{"num_key_value_heads": 2, "intermediate_size": 512, "hidden_act": "relu", "norm_place": "pre", "norm_eps": 1e-06, "qk_norm": false, "bias": "none", "parallel_block": false, "init": "normal", "learning_rate": 0.0032, "decay_fraction": 1.0, "decay_shape": "linear", "doc_mask": false, "dataset": "wikipedia_en"}
Each number is 128 + 32 x the weight over its row's rms, rounded and kept within 0 to 255. Layers, rows and columns count from 0. The size above them is the row's rms in percent of the matrix's.

# layer 2 MLP down (transposed), 512x128, rms 0.257, rows 135-161, columns 0-127
size [108  95  89  96  99 107 113 108 102  88 111  91 106 108  99 102  95 103  86  92  94 102  95  94  98 108  95]
[[154 135 142 174 119 137 106 126 161 147 132 145 125 133 151 141 172 152 159 141  89 132 191 131  89 157 142  84 162 147 146 135 132 117 155 131  37 165 126 146 109  94 174  42 103 121 147 152 137 105 103  90  93 158 108 139 151  52 118 161 111 121  80 147  54 127 128  99 140 114 132 159 110 170  95  99 115  82  96 110 168 121 131 209 127 122 127 107  73 139 136 110 110 141 147 122 133 125 119 173  53 132 159  70 148 105 131 105 167 107 153 126 165  84 157 158  90 119  82 195 157 144 167 138 197 185 122  94]
 [172 117  87 102  85 135 105 113 144 149 149 113 187 116 149 144 142 139  80 162 100 195 128 126  97 140 172 154 157 124 124  90 103  83  90 137 157  76 126  90 108 139 114 138  98  73 114 102 181 137 101 176 108 110 148 137 108 123 111 116 169 130 100 138 127 155 102 134  84 108 133 154 173 160 167 112 202 136 130 103 169 116 101 111 140 103  30 107 127 106  91 137 165 142  98 157 192 183 118 124  54 124 133 154  95  69 108 148 199 106 149  73 119 173 107 112 168 108 130 138 115 149 133 204 135 177 115  84]
 [183 190  48 114 100  73 197 129 145 160  58  99  65 169 119 121 158  85 162 151 128 121 124 108 115 144 188  73 170 167  85 112 151 141 110 173 115 112 137 117 144  78 125  89 126 157 136  62 164 114 176  78 119 150 127 178 131  66 112 109 113 124 119  99 141 133 133 160 156 175 142 172 141 116 128 118  71  98 125 123 178  83 126 138  72 140 184 145  99 125  92 163 100  97 121 119  58 137 144 130 147 172 132 107 125 139 145 144 107 102 142 181 123 113 143 151 173 156 142 128 141  99 110  89 124 175 154 156]
 [157 106 144 136 158  79 141  93  93 100 112 126 101 137  78 131 114 115  73 131 139 172 115  50  92 110  99  65 111 186 125 137 116 142 178  61  86 112 124 152 145 151 102 179 121 188 106 145 112 162 180 101 192 108 128 110 135 157 172  83 122 116 161 102 143 105 151 118 156  67 183 142 159 156 122 121 109  97 160 206 113 118 128 120 143 154 134 163 151  82 131 148 148  96 153 125 125 120  68 136 132 126 165 135 151 149 140 148 219 133  97 110 155  69  57 142 149 138 104 116 166 151 123  86 174 105  84 114]
 [139 155  90 126 134 106  91 121 126 127 178 110 185 113 131  82 110 144 145 145  88 167 117 177 195  91 100 188 148 196 114 138  97 165 127 157 161 158 102 201  78  75 100 105 120 147 146 148 159 132 180 185  99  97  89 111 145 170 119 138 111  74 137 152 150 157 150  95 142 133 141 169 145  85 145 103 151 129 101 174  77  85  97 226 137  87 112 117 158 134  84 122 128  89 141 106 115 101 122 124 133 176 156  89 158 136  92  94 130 102 149 133 162 130 125 113  69  87 127 166 140 151 103  79 122 119 128  58]
 [124 110  82 148 180 156  93 146 121 187 160 127 120 102 145 152 123 154 131 128 113  94 160  78 125 149  77 151  85  94 167 117 152 139 102 125 135 165 109 132 100 120 130  91 144 160 106 161 213  85 179  47  86 167 135  82 147 167 169 171 158  90 129 130 124  83 170 143 182 116 102  79  77 182  85 191 166 122  84 142 158 131 130 149 133 148  98 166  75 118  82 126 107 117 113 140  74 126  84 163 204  85 110  98 116 155 138 120  85 138  93  95 139  92 122 176 137 136 117 112 139 121 178 146 113 111 111 133]
 [136 187 167 102 123 122 143  86 109  83 185 121 112 164 127 186 168 173 125 168  97 111 169 139 154 112 140 134 132 165 156 151  92 174 124 149 165 109 101 169 129  88 105 141 168 113  29 106 179 131 114 108  63 142  91 168 125 137 142 131  90 156  83 126 147 129 156 127 141 113 157 111 101 105 129 156 143 195 132  88  84  73 172 183 156  58 153  74 157 155 100 178  97 144 134 102 182 125 146 131 177 123  80  78  98  82 180 130 112  93  99 121 139 138 100 107 151 104  79 104 117 109 124 144 116 116 115 112]
 [158  97 163 153 139 103 135 106 112  90 122 138 119 146 140 191 190 112 132 137 106 130 112 103 114  50 149 140 109 112 120 132  61 108 100 111 149 100 109 114 120  90 151 101 123 130 104  60  97 125  91 101 109 129  96 160 137 164 127 136 127 160 118 142 119 103 129 115 106 109 100 115 109  93 163 124  59 144 170 131 168  56 163 105 156 129 136 130 159 133 212 129 100 134 146 196 112 198  95  96 146 155 135 118 157 131 113 201  72 108 130 104 228 103 128 145 107 196 176 146 148 118 159 200 173 133 128 102]
 [161 112 122 134 122 124 166 196 160 105 182 107 116 167  81 106 177 187 158 147 110 163 135  88  91 135 113  82 208 105  81 102  89 150 147  89 183 132 112 140 157 147 115  92 128 125 129 152 150 122 145 194 157  93  70 104 117 146 137  97  85 134 108 101 136 152 120 181 121 143 163 181 151 107 175 123  90 138 153 155 126 117 118  69 145  96  44 142 120 144 150 110 128 192 160 123 114 162 176 139 117 134 115 174  85 119 120 136  73  65  73 146 180 117 132 145 122 101 120 144 143 144  88  85 103  65 110 118]
 [132 115 126 132 163 151 129 143  37 143  85 128  75 144 165  90 158  89 122 133 148  88 128 108 150 149 134 174 178 167 191 108 117  81 114 134 123  95 120 157 136 225 104 170 110 131  94 178 160 140 115  84 129  44  92 144 158  99 109 156 109 128 135 147 135 113 119 128 167 114 125 139  78 179 146 146 100 156 137 133 123 179 119 162 114 155  95  98 130 127 184 128 107 113  92  69 144 136  72 104 162 153  89 126  95 174 141 165 122  92 127 103 160 111  80 146 122 172 155  81 127 117 174 137  72  83 180 170]
 [142 150 101  92  90 147 176 116 121 102 131 126 122 116  98 115 129 127 126 151  74 166  96 173 123  82 128 105 189 108 104 133 101 132  85 104 112  80 213  95 135 121 157 147 130 145 137 111 106 140  95 185 144  77 152 120 153 154  95 160  96  94 213 146 168 134  44 121 147 155 112 117 155  71 171 143 125  91 117 127  60 107 168 161 180 141 144 155 131  55 135 108 173 135 117  88 168  82  94  75 126 197 174 130 156 127 156 103  97 132 160 140 126 109 121  97 167 144 122 164 144 135 122 143 119 205 133 108]
 [134  96 161 123  82 135 125 147 170  88 146 156 128 127 128 149 169 111 217 131 134 147 152  62 130 129 102 129 194 150 130 160  85 108 146 169  70 135 121  86 169 138 157 142 167  96 162  55  77  62 156 133 140  55 136 147 169 110 112 122 108 142 143 153 122 111  60 149 123 104 158  87 137 103 181 174  90 114 125 144 105 116 115  67 191 112 126 168 137  93 100 128  75 127 107 145  62 134 166 147 147 133 130 128 123 119 188 129 147  90 159 100  72 161 122 158  87 122 120 109 110 193 133 148 151  86 114 106]
 [135 133 108 107 141  96 142 143 102 142 114 140 126 168  75 151 155 135  92 166 125 137  93 136 199 165 123 140 119 121 122 137 163 126 131 100 104 145 129 192 102 142  67  92  79  68 115 143 132 176 129 113 138  98 123 181  93 170  98 130 177 139 239 179 146 129 177 171 118 147 154 155 116 103  91 184 149 107 135 132 157 123 139 147  70 112 138 100  92 122 119 124  82 113  80  96 107 118 196  60 121 114 139 178 131 113 117 110 147 154 139  95 128 163 133 157  75 113 173  74 136 159 125 144  59  96 182  77]
 [111 148 137 140 100  92  51 106  97 137 187 130 194 121  49 162 150 152  96 146 176 129 188 159 184 178 151 118 120 123 117 137 126 181 128 107  95  97 134 121 121 145  82 105 141  90  79 139  89  47 173  71  57 123  90 111 174 143 140 102 172 130 120 127  76 170 136 162 135  88 124 169  97 123 157 104 142 107 120 131 144 166 147 138 139  88 154 128 135 126  87 124 162 106 142 133  84 173 136 137  89 117  91 174  94 136 100 159 143 118 149  92 175 178  98  82 136 168 108 158 168 122 119 102 136 114 183 103]
 [ 15 123 132 105 109  83 124 105 147  71 118  97 122 164  94 112 176 115 133 118 132 152 149 148 145 170 140 136 171 134 156 136 139 145  71 102 127 104 143 107 127 135  93 111 144 135 115  93 103 119  81 155 106 170 153 153 111 180 156 146 110 218 122 155 117 205 128 154 135 111 157 138 184  56 100 124  94 112  86  98 140 141 187 111  71 161  83 111 139 114  81 184 206  98 150 133 158 161  86 128 125 117 126 106 150 137 124 149 167 145  52 109 122  74 143 159 109 128 123 132 120 161 135 166 116 103 114 184]
 [ 94 129 103 124 108 189  89 143 168 120 148  96 147  99 138 107 169 128 171 139 132  90 160  78 141 165  87 171 109 153 128 140 158 146  99 102 172 166 141 158  86 148 110 162 113 121 130 179 132 103  94  97 226  89  82 136 152 222 132  54 135 119 146 151 145 104  74 153 114 107  80 148 162 161  76 122 112 167 105 127 141 153  88 105 129 111 122 115 170  86  75 102  93 134 134 124 120 142 147 155 134 155 112 171 156 123 177 105 124  69 154  85 140 183 148 124  68  99 137 136 107 115 117 139 185 181  85 107]
 [ 84 124 153 111 112 223  71 134  87 131 112  89 158 104  40 136 128 135  99 136 114 103 192 139 118 115  95 123 175 105 122 108 110  80 160 189 160 112 196 105 153 123 126 112 105  60 170  89  95 128 133 145 187 134 172 140 166 121 115 103 115 135 135 153 136 120 111  82 129 170 134 143 156 152 132 118 164 160 165 106 102 165 166 114 152 120  91  85 128  89 100 161  77 102 133 123 117 128  77 104 163 138  90 164 163  68 135  73 154 161 121 121 166 203 142  73 121 135 116 124  96 162 124 133  90 177 154 113]
 [109 144 156 108 108 161  93 171  92  77 157 168 165  90 189 192 133 134 128 113 109 193 130 109 196 121 105  73 134 126 125 116 105 129 143  77 103 165 153 133 143  96  90  64  90 128 154 139 150 130 176 130  90 137 108 140 157 142  95 143 133 147 141  44 140 146 129  90 138 170  67 147 112 131 158 129 109 102 138 113 177 108 105  92 122 116 170 149  91 100 171 140 141 150 119 133  90 115 139 146  92  94 123 154  84 164  92 153  84 123 169  63 171 137 121 103 102 184 128 129 227 123  96 165 181  93 128  96]
 [ 96 164 159 111 108 121  89 103 161 132 101 171 119 201 107 165 122 133 157 103 156  98 111  98 160  55 100  62 102 121 145 176  95 112 132 107 177 124 115  78 107 158 108 177  95  72 177  61 134  88 160  90 152  90  95 166 136 114 135  85 195 145 221 157 136 177 117 123 117 139 219 136 155 155 139 141 141 133 142 100 100 165 154 141 165 120 123 115 149 103 140 135 139 170 110 181  94 139  80 136 132 134 131 120 109  99 135  92 151 151 158 150 138 150 121  55 113 137 111  89  92 122 110  96 167 144 106 145]
 [144 123 142 150 159 144 169 121  82 139 100  97  87 121 184 120 124 104 112 111 103 137 116 135 177 141 152 151 115 150 166 137  86 143 200 141 100 151  67 104 121 115 119 102 106 167 196 134 163 153  96 203 109 121  97 181 121  93 135 132 118 114 103 172  60  95 110  71  96 144 127 158 144 151 107  88  82 103 135 118 110 163  76 172 169 130 188 132 110 161 177  88 116 104  80 134 142 143 114 179 145 124 134 161  93 183 115  97 191  71 185 132  97 158 139 100 116 126 199 126  86  60 137 102 111 126 134 120]
 [112 100 154 120 127 141  87 191 157  80 148  61 119 121 118  94 152 133 138 114 119 130  95 120 187 114 116 154  94 120  84 137 108 167 197  75 134 152 152 108 146  88  95 126 128 168 119 112 139 105 159 150 126 132 123 115 173 122 207 133 127  76  89  75  75  37 170 162 145 148 168  85 149 113  59  93 103  92 116 103 158 204 103  89  96 133 110 125 109 131 140 152 132 130  78 123  87 153 192 178 120 143 142  85 175 183 152 119 143 156  81 139 132 147 122 146 166 156 154 140 107 125 106 120 167 146 132 173]
 [167  90 148 127 108 155  62 151 155 135 104 138 177 170 131 155  99 176 151 122 123 124 196 137 126 169 189 175 135 129 150 114 127  99 110 129  99 198 150 170 126  87 106 131 118  95 115 172  96 145 167 112  86 118 131 136 138 123 116 130 112  91 193  64 134 109 183 178 159  82 105 122 121 103 104  79 139 109 122 114 153 121 122 158 108 141 137 150  93 124 101 123 143 100 142 111 113 129 176 114 192 116 120 153 101  77 226 131  60 138 132  49 117 108  94 155 169  64  89 149  92  75 162 164 121 129 133 125]
 [168 154 124  71 106 156 135 138 160 105 125 122  98 142 150 149  84  71 180 126 103 140  68  94  66 137  45 118 119  84 117 123 116 140 149 136 125  90 169 161 144  99  85 104 126 164  53  90 137 119 152 119 137 168 128 128 165 127 173  72 113 215 137 127 110 117 131 174 143 125 156 119  90 181  84 167 134 113 135 170  59 161  87  82 130 161 125 152 136 126 104  88 137 135 138 124 168 159 123 160 179  84 126 148 165 143 141 173 103 137 101  70  84 134 170 142 126 167 142  76 142 123 136 104 163 191 100 153]
 [ 86 178 102 135 147  87 113  95 134 166 125 178 172 127 101 163  99 118 107 145  96 114  98 107 210 159 152 118 150  76  94 101 104 169 140 125 150 128 175 117 110 144 165 166 164 121  64  75 122 157 142 123 124 143 196 113 119 178 107  92 119  70 105 162 164 117 175  76  85 132 173 162  84  95 207 101  93 128 109 116 150 105 147 134 151 160 140 141 170 104  94 121 177  89 115 127 104 156 148 142 130 122 132 113  90 161  77 102 124 134 101 124  92 106 206 166  72 133 108 119 127 181 122 130 120  60 124 161]
 [127 175 112 172 125 125 117 115 121 177 169  75 106 138 138 129 119 113 127 148  54 135 171  96 174 101  88 107  92 119  87 141 123  81 132  58 170 125 124 112 100 146 121 141 129 146  84  97 173  98 167 134 147 141  76 106 138 118 125 106 146 141  69 155 153 126 108 138 153  89 170 112 132 133 104 140 162 133  40  94 124 134 133  86 161 135 173 151 196 104  38 140 112 181 125 119 128 166 148 174  86 129 149 103 140 168 104 126 124 176  74 230 115 163 147 120  88 159 121 147 111 169 137 157 150 154 150  90]
 [100 147 121 109 115 130 135 172  80 170 167 139 150  94 152  96 124 161 149 155 131 117 194 103 120 116 117 179 118 113 130  96  88  85 150  90 102 167 107 141 133  88 127 126  71 154  82 174 140  99 115 181 138 126 137 131 160  74 140 177 134  91  88 107 173 161 158 167 118 112 110 186  81 138 142 129  99 101 116 176 140  87 148 132 193  89 201 168 129  70 142 102 100 133 113 132 178 103 127 111 119  97 111 133 120 102 117 198 153 128  81  75 106 162 142 186 142 114 141  65 192  77  85 105 161  81 114 143]
 [138 174 184 133  98 118 133 110  98  79  99 105 103 136 153 149 149 136 145  60  91 165 151  81 118 152  99 101  92 189 143 157 127 149 101 130 166 142 162 158 157 171 101 118 191 159 129 124 143 133  90 156 128 135 148  77 107  99 104 133 200 154 116 102  68 127 100  98 158 117 156 137 135 120 122  89 148  50 114 150  79 137 130 158 107 165 195 100 149 110 109 111 157  62 182 107 141 125 161 175  54 163 141 119 100 150 112  69 136 110  81 119 143 142  82 139 131 120 156 117 105 133 117  93 190 175 167  71]]
# layer 2 MLP up, 512x128, rms 0.132, rows 136-162, columns 0-127
size [106  91 104 101  97 104 105 107  95 110  94  96  95 100  99 100 104  92 103 102  99 102  98  98 105 108 101]
[[ 79 132 124 117 133  97 122  90  76 150 101 173 153 144 157 116  97 153 164 151 207 141 119 105 133 110 117 128  73 136 108  97 127 133 102  99  89 141 161 107 179 164 131 163 128 138  40 126 105 141  90  96 118 142 110  93  87 148 115 111 131 114  86 109 149 162 132 145  51  71 165  80 151 142  76 164  82  80 178 160 136 159 116  96 151 121 152 184  67 113 172 105 111 122  69 157 158 124 171  79  81 143 120 163 198 131 140 163 118 135 164 123 155 182 162 117 104 125 150 148 138  70 157 149 121 155 148 164]
 [ 76 133 140 138 160 119 110 177  71 135 131 186 178 147 147 106  95 169 156 109  99 118 132  83 116 133  81  88  92 137  53 145  88  92 127 137 135 113 202 158  86 132 151  96 125 115 156 149 208 145  94 189 154 154 115 119 194 125 128 123 202 134  65 128 119 119 163 108 104  64 165 154 149  65 154 175 138 188  94 131 136 112 139 117 185 131 135 145 152  95 147 142  88 154 124 104 130 144  86 110 104 140 166 143 147  87  75 159 125 135  92 155 136 162 113 105 108 156 148 114 137  75 128 133  60 117 117 118]
 [127 118 170 119 111 164 147 170 147 110 182 154 120  72 106 138 166 124 145  92 127 116  89 189 156 188 127 130 148  79 115 137 136 134  81 123 102 165 201 175 160  96 125 114 167 102  95 105 125 116 126 136 139 157 158 157 104  78 123 147 162  98 103  38 150 151 126 156 108 174 127  75 152 145 159 157 158  91 161 150 109 110  82 124 167 141  89 144  89 112  96 119 202 132 146  94 130 105 102  65 100 132 129 106 203  97 131  82 119 159 112 112 155 118 118  80  91  97 132 223  98  72 106 118 134 135 107 131]
 [119 133 109 121  88 123  78 141 102 185  42 118 108 122 143 150  73 138 150 152 115  42 123 123 158  83 159 166  98  99 162 207 128 159 111 142 129 131  83  96 151 126 102 182 118 149 133 162  91  82 100  94 131 189 100  93  75  77  91 114 142 185 128 144 135 150 128 103 166 161 110 135  93 126 129 120 142 126 127 129 221 126 114 113  96 135 119 134 129 145  90 163 194 135 149 124  95 136 102 121 142  88 168 118 110 125  87 101 119 197 139 104 144 161 145 124 203 152 154 104 182 110  87  98 173 157 111 126]
 [ 83 181  72 160  93 156 167 130  86  92 131 159 140 148 130  70 104 172 144 120 143 128 139 160 178  87 152 196 149 164  81 137 153 107 121  52  79 137 131  67  92 121 129 115 105 121 163 182 127 156  82 106 163 136 114  93 113 119 174 124  70 170 131 164  99 145 185  92 146  90 148 120 167 102 122 161 135 165 153 176 149 198 143  81 135 114 148 115 118 150 154 143 112  84 155  77  67 144  94 177 114 137 149 137 154 154 116 104 135 101 153 129 128 168 133 115 104 150 103 121 128 116  96 104  85 172  95  53]
 [115 152 108 114 108 130 172 113 151 102 101  83 124 144 118 137 163 130  90 140 122 150 172  95 141 173 132 128 119 125 131  96 139 136 166 146 126 103 124 196 108 172 194 104  84 121 109 139  88  83  74 168 186 152 115 111 131  88 140 101  92 134 126  89 110 129 120 119 117 112 127  80 151 168 166 191 137 116 118 147  85 133 106 106 131 178  82 238 137 133 132  99 101 109 123 144 197 143 146 134 119 196 110 185 234 113 144 113 145 129 163 113 181  68 127  98 114  98 137  99 111 123  79 165 154  93  86 104]
 [ 85 117 149 113 106 136  90  79 165  93  75 170 197 127 116 145 106 136 115 119 153 113  63 131 116 148 100 127 169 186 107 161  41 148 160 137 117 146 104 104  84 118 134  69  60  76 160  97  79 143 113 115 101 166  90 153  96 201 167 131 140 109 112 163 173 144 119 180 136 131 150  93 134 107 101 106 136 160 174 172 138 113 153 130 168  59 110 108 130 143 165 139 178 107 102 110 175 205 116 131  85 138 156 144 138 164 148  77 142 135 149 137 123  96 112 149  77 104  98 150 130 137 126 165 138 159 122 178]
 [125 132 111 162  88  71 179 129 149 108  98 129 101 162  91 116  90 103  85 121  96  83 103 130 119 107 144 153 168 132 159 158 136 123 125 176 200 116  93 126 182 109 103 116 115 154 114  83  74  89 113 107 115 137 162  93  57 144 183 131 142 118 112 151  87 118 116 145 142 140 135 102  90 130 119 222  99 153  67  52 138 155 144 141 128 127 165 120 129 126 179 118 146 114 113 148 221 120 163 181 110  79 117 112 144 124 132 115 100 121 131 133 138 174 184 119 201 143 152  46 123 110 144 132 151 167 113  90]
 [112 160 136  88 110  95 145  70  94  77 141 167 146  45  96 156 126 144 105 106 133 134 145 142  76  78 140  76 117  98  85 117 119 213 150 133 110 108 137 105 200 106 125 127 137 137 114 156 141  92  69 112  76 179 154 119 170 133 100 106 151 164  99 158 137 120 156 102  93 159 141 170 166  63 131 160 156  95 114  94 110 127 134 174 109 161 150  97 166 154  89 113 145 138 140 108 110 181 154 127  95 111 127 205 131 157 146 106 163 178 105  99 121 152 141  72 195 146  64 160 166 157 110 124 120 153 109 151]
 [ 97  80 127 136  82 167 103  65 153 141 173 137  83 152 127  71 146 119 149  58 104 168 145 112 132 112 149  79  69 151 144 190 103 116 128 129 120 146 134 145 129 147 182 148 125 135 185 155 145 136 108 119 132 167  45 139 150  83 128 145 195 183  85 112 130  95 142  84 183 133 174 103 118 110 112 167 168 165 111 105  76 119  80 120 114 122 150 132  48  92 104 118 122 116 174 120 113 129 155 120 126 128 158 120 156 128 172 111 157  84 158 127 127 132 174 100 124  64 143  77 174 166 125 126  88  84 168 158]
 [111 123 167 159 173 126 181 118 153  99  94 102 196 105 133  71  85  92  78 127 155 130 169 151 132 154  81 146 143  97 168 121 113  90 123 144  72 104 106 153 105 174 151 154 135 141 121 188 125 160 171 121 153 190 118 187 170  96  65 128 149 175 152  56 140 173  91 104 165 155 131 155 178 112 125 163 199 113  79  78 157 139 177 101 116 159 100  86 184  84  86 160 101 143 134  72 123 114 139  97 128 139  98 103  88 113 107 101 132 122 149 138 153  74 168 105 132 100 134 114 148 101 145 117 139 126 147 146]
 [151  98  96 126 124 138 130 146 199 136  84 136 100 155 163 105 174 105 123 147 107 112 176  89  95 104 159 142  94 134 130 135 112 164 112 102  87 188  80 115 116 139 183 139 113 154  73  93 119 144  69 177 148 122  70 145 116 129 152 109 116 155 140  95  95 156 123 156 165  86  87  99 147  63 116 149 131 112 145 100 151 104 150 144 155 108 120 121  97 182 147 166  97 139 117 159 173 180 133 138 116 164 189  86 142 120 144 150 177  65 125 146 107  68  77 107 130 168 115 124  12 124 139 192 166 102 139 133]
 [137 124  93  93 133 184 156 140 172 127 128 115 162 105  73 144  83 136 124 170 160 163  89 171 140 192 121 170 106 103  80 181 161 116 166  54 123  65 117 112 151 143 110 134 142 156 165 141 162 153 142 122  97 160 157  87  88 150 114 168 150  90 104 121 103 133 113 102 100  95 105 114 169 204 127  90 119 103 190 212 102 136  97  79 140 163 155 150  84 120  90 138 150 110 132 120  87 118 127 133 158  69 135 110 175 163 128 165  79  92 119  99 168 144 132 151 121 114  95 110 154  59  67 153 137 131 106 143]
 [118 119  82  76 167  98 127 143 125 184 130  85 153 160 134 119 144 140 127 110  81 113  84 118 138 147 170 232 134 107 176 140 136 156 145 154 179  99  60  90 116 132 140 145 102  89 145  95 164 137 159  63 133 135 148 129 155  73 158 110 161 148 115 141 120  78 135 129 121 122 105 130  92 142 141 128 172  94 101 104 168 169 110 150 117 106 183  93 141 102  82 118 130 213  92 162 136 119 180 148  82 116 133  73 133 127 104 157  73  76 135 115  93  42 166  87 164 156 143 172 134 147  95 116 154 134 136 155]
 [117 124 122 135 113 135 114 119  86 165 182 145 119 171 133 141 145 109 108  94 101 135  92 121 144 124 153  73 134 127 104 169  77 181 114 113 115 171 126 140 124 135 107 101 154 119 152  57 103 118  66 171  58 194 144  94 161 123 129 166 123 170 137 106  80 188 192 163  97 149 126 140 161  88 124 117  87 136 194 180 108 126 134 171 126 145 102 138 131 154 162 181 113 162  83 122 133 116 139 135 133  90 198 103  78  93 115  91 144 116  98  76 111 160 165 143  71 113 189  92 139 154  46 117 150 114  97 103]
 [137 101 125 119 106  86 177  97 178 117 124 143 110 115 167 113 181 170 157 148  72 158 116 177 117  71 145  93 106 127 159 157 122 183  37 125 207 112  95 168 131 116 144 156  80 155 101 166 117 107 117 141  61 148 121 118 186  90 166 112 109 147 135  96 123 115  91 109  55  84 100  95 120  48  65 117 146 140  80 112 108 154 154 125 127 141 101 122 112 145 161 105 170 101 138 129 113 117 166 111  82 122 140 135 147 148 131 144 118  93 177 104  98  78 124 159 174 168 139 118 196 159 125 155 166 156 134 130]
 [127  69 122 111 115 183 121 163 122  92  79 121  66 100 136 163 105 127 132  72  82 128 112 141 159 144 176 111 104 141  48  85 158 132 143 155 180 111 134 135  72 161 146 137 155  85 135  99  79  98  80 146  90 133 145 103 114  68  99 176 143 113 132 128 168 194 127 117 142 164 188  93 156 100 153 134 156 121 166 210 148 182 145  95 159  66 106 111 157 156 119 138 137 168 171 124 123 133 172  58 128 121  73 116 169 127  82 118 120 110 130 128 111 174 137 146 128 194 125  94 139 153  96 107 153 104 139 135]
 [208 114 111 117 123 149 122 195 159  86 137 145 115  43 121  95 126 139 156 117 108 110  76 193 136 147 133 143 128 149  97 126 164 142  87 157 121 143 155 155 116 163 160 115 137 120 103  84 118 131 165 147 123 163 174 104 115 152 135 163 142 157  88 103 169 126 116 164  85 162  60 149 114 111 101 130 133 117 160 183 125  73 119 142 132 108  82 144 156 128 144 103  88 166  98 122 115 144 162 104  99 159 136 138 177 140 125 161  49 121 119  78 152  57 171 141 105 156 133 184  80 100 125 103 119 120  23  77]
 [ 95 135 103 141 127  91 107 149  96 126 136  64 124 189 136 111 183 114 142 145 140 114 165 111  74 126  89 147 133 152 149  76 139 157 141 162 155 102 131 148  91 165  82  24  46 143 106 167 121 124 140 163  75 141 169 140 107 190 103 167 167 121 146 121 124 140 142 143 152 147 120  94 106 153 181 182 174  84  59  98 116 114 206  92 129 147 148  69  91 106 115 167 128 138 104 132 131 119 138 147 142 151 102 105 119 156 117 105  82 143 144 117 165 144 170 125 144 143  32 150 189 143 128 116 126 147 132 134]
 [119 131 100 182 152 122 138  85 170  99  90  98 130 172 141  68 132 140 121 117 139 127 161 144 171 151  82  95 155 173 104 118 154 192 125 136 102 122 168 185 168 140  75 110  94  97 100 160 185 198  94 130 157 136 127 138  70 109  97 124 144 136  44  53 110 126 118 146 104 121  80 114 151 129 128 181 105 118 152  90 105 140 129 100 162 163 103 131 132 173  73 126  50 100 113 146  97 148 105 164 126  96 113 149 100 128  99 137  73 165 110 129 153 133 119 114 169 117  92 133 117 201 179 134 152 177 181 133]
 [ 89 100  57  76 135 102 154 152 145 139 137 165 137  95 121 144  95 134 128 122 113  92 118  64  94 119 126  99  68 153 152 129 129 131 110 183 173 136  76 141 117 132 121 159 114 167 146  99 122 179  71 194 196 190 138  98 168 144 134  95 174 155 101 121 116 201 134  98 101 119 100 111 123 124 134 157 160 115 123 106 166  87 127 200  50 151 116 111 135 156  96 123  98  96 105 108 165  89 126 131 134 154 102 106 116 146 162 129 177 113  88 150 176 139 119 108 136 140 148 171 117 151 163 120 175  80  35 152]
 [ 81 108  76 115 185 119 103 142  81 168 174 121 149 149 103 115 110 141 107 174 120 136  77 155 177 150 114  97 197 145 123 115 113 151 123 105 109 120 157 145 127  79 157 106 120 153 142 125 172 183 106 151 149 120  46 101 129 154  37 158 136  83 139 153  97 175 124 119  87 156  98 107 114  84  85 147 103 157 137 119 187 102 100 155 171  88 158 105 120 137 127 148  99  83 162 105  66 118 137  84 156 124 194  86 159 166 199 125 156 104 175  89 146 118 121 122 112 121 101 128 144 148 146  93 135 187 137 179]
 [151  89 148 133  93 179 123 104 114 117 131 112  83 108 141  48 125 196 182 129 173 114 125 110 116  71 142 150 128 206 119  96 151 144 124 121 100 126 103 106 154  99 107  99  79 163 111 178 120 155 101 148 115 115 115 119 183 119 180 108 158  96 103  85 153 128 158 129 144 120 152 136 149  97 121 116 116 127 122 166 165  44 113 121  66 129  94 168  91 141 199 190 139 157 160  94 175 118 118 112 170 101 138 103 127 103 158 108 102 185  70 124 117 162 172 155 154 199 140 144 154  84 164 151 123 139  76  93]
 [133 139 155 157 125 188  89  91  81  89 108 132 103 121 164 153  95 149 140 155 104 143  88 129 121 133 163 155 103 123  80 114 148 141 110  80 145 115 140 144 186 175 130 119  73 125 169 175 101 138 101 120 127 154 151  89 150 191 104 131  70 138 151 150 100 140 131 141  72 130 178 218 100 130 141 108 199  59 150 144 146 197 113  93  75 112 138 165  53 157 143 108 120 139  82  95  99  94 106 127 186 105 189 150 105 121  96 130  92 153 165 155 179 121  86 139 139 162 106  97 172  99 118 117 137 149 108 124]
 [131  91 107 107 105 188 149 124 106 161 171 114 105 133 137 150  81 142  61 164  72 138 158 158 101 177 131 117 209 122 161 133 105 106 113  91 103 103 109 146 145 119 144 140 136 111 158 108  90 129 186 140  65 150  95 115 130 196 174  78 138 129 145  83 117 137 129 138  89 128 162 142 119 160 120 172 158 140  81 123 177  97  64  85 164 124 183  46 156  83 124  83 120 110 136 167 165 150 127 125 100 107 147 126 153 137  77 121 129  61 156 124 119  71 158 142 185 103  80 138 169  71 124 121 140 130 140  91]
 [ 74  88 100 140 150 101 160 129 124 118 148  98 131 141 170 122 113 104 148  98 115 100 125 148 162 143 145 146 168 185 126 165 134 133 151  67 120 119  81 144 138  79 185 151 122 160 110 129 155 129 127  94 160 153 113 113 103 141 119  96  67  87  95  86 197 167  96 150 149 211 109 116 142 168 126 130 169 139  95 162 150 138 149 117  51 172 141  89 171 128 125 169 102 158 157 121  97  61  99 151 144  49 171 157 123 115  90 131 132  56 104 155 171  85  86 118  94 151 164 133 131  69 143 187 126 141 159 113]
 [ 74  99  49 111 114 132 109  62  88  71 108 142 119 120 135 139 138 190 105 116  92 150 152 196 162 124  84 110 125 155 106 110 149 117  98 152 153 159 105 128 110 118 114 166  73 110  84  96 176  82  87 154 170 152 142 128 114 148 116  99 167 198 116 164 104  92 137 204 168 162 105 105 147 156 143 147 197 116  96 108 121 161 108 144 142 105 102  86 120 128 166 172 157 152  92  98 120 198 147 113 148 122 153 111  49 115 145 183 121 121 143 145 154 185 164 125 155 106 105 129 113 164 159  86 132  98 154 156]]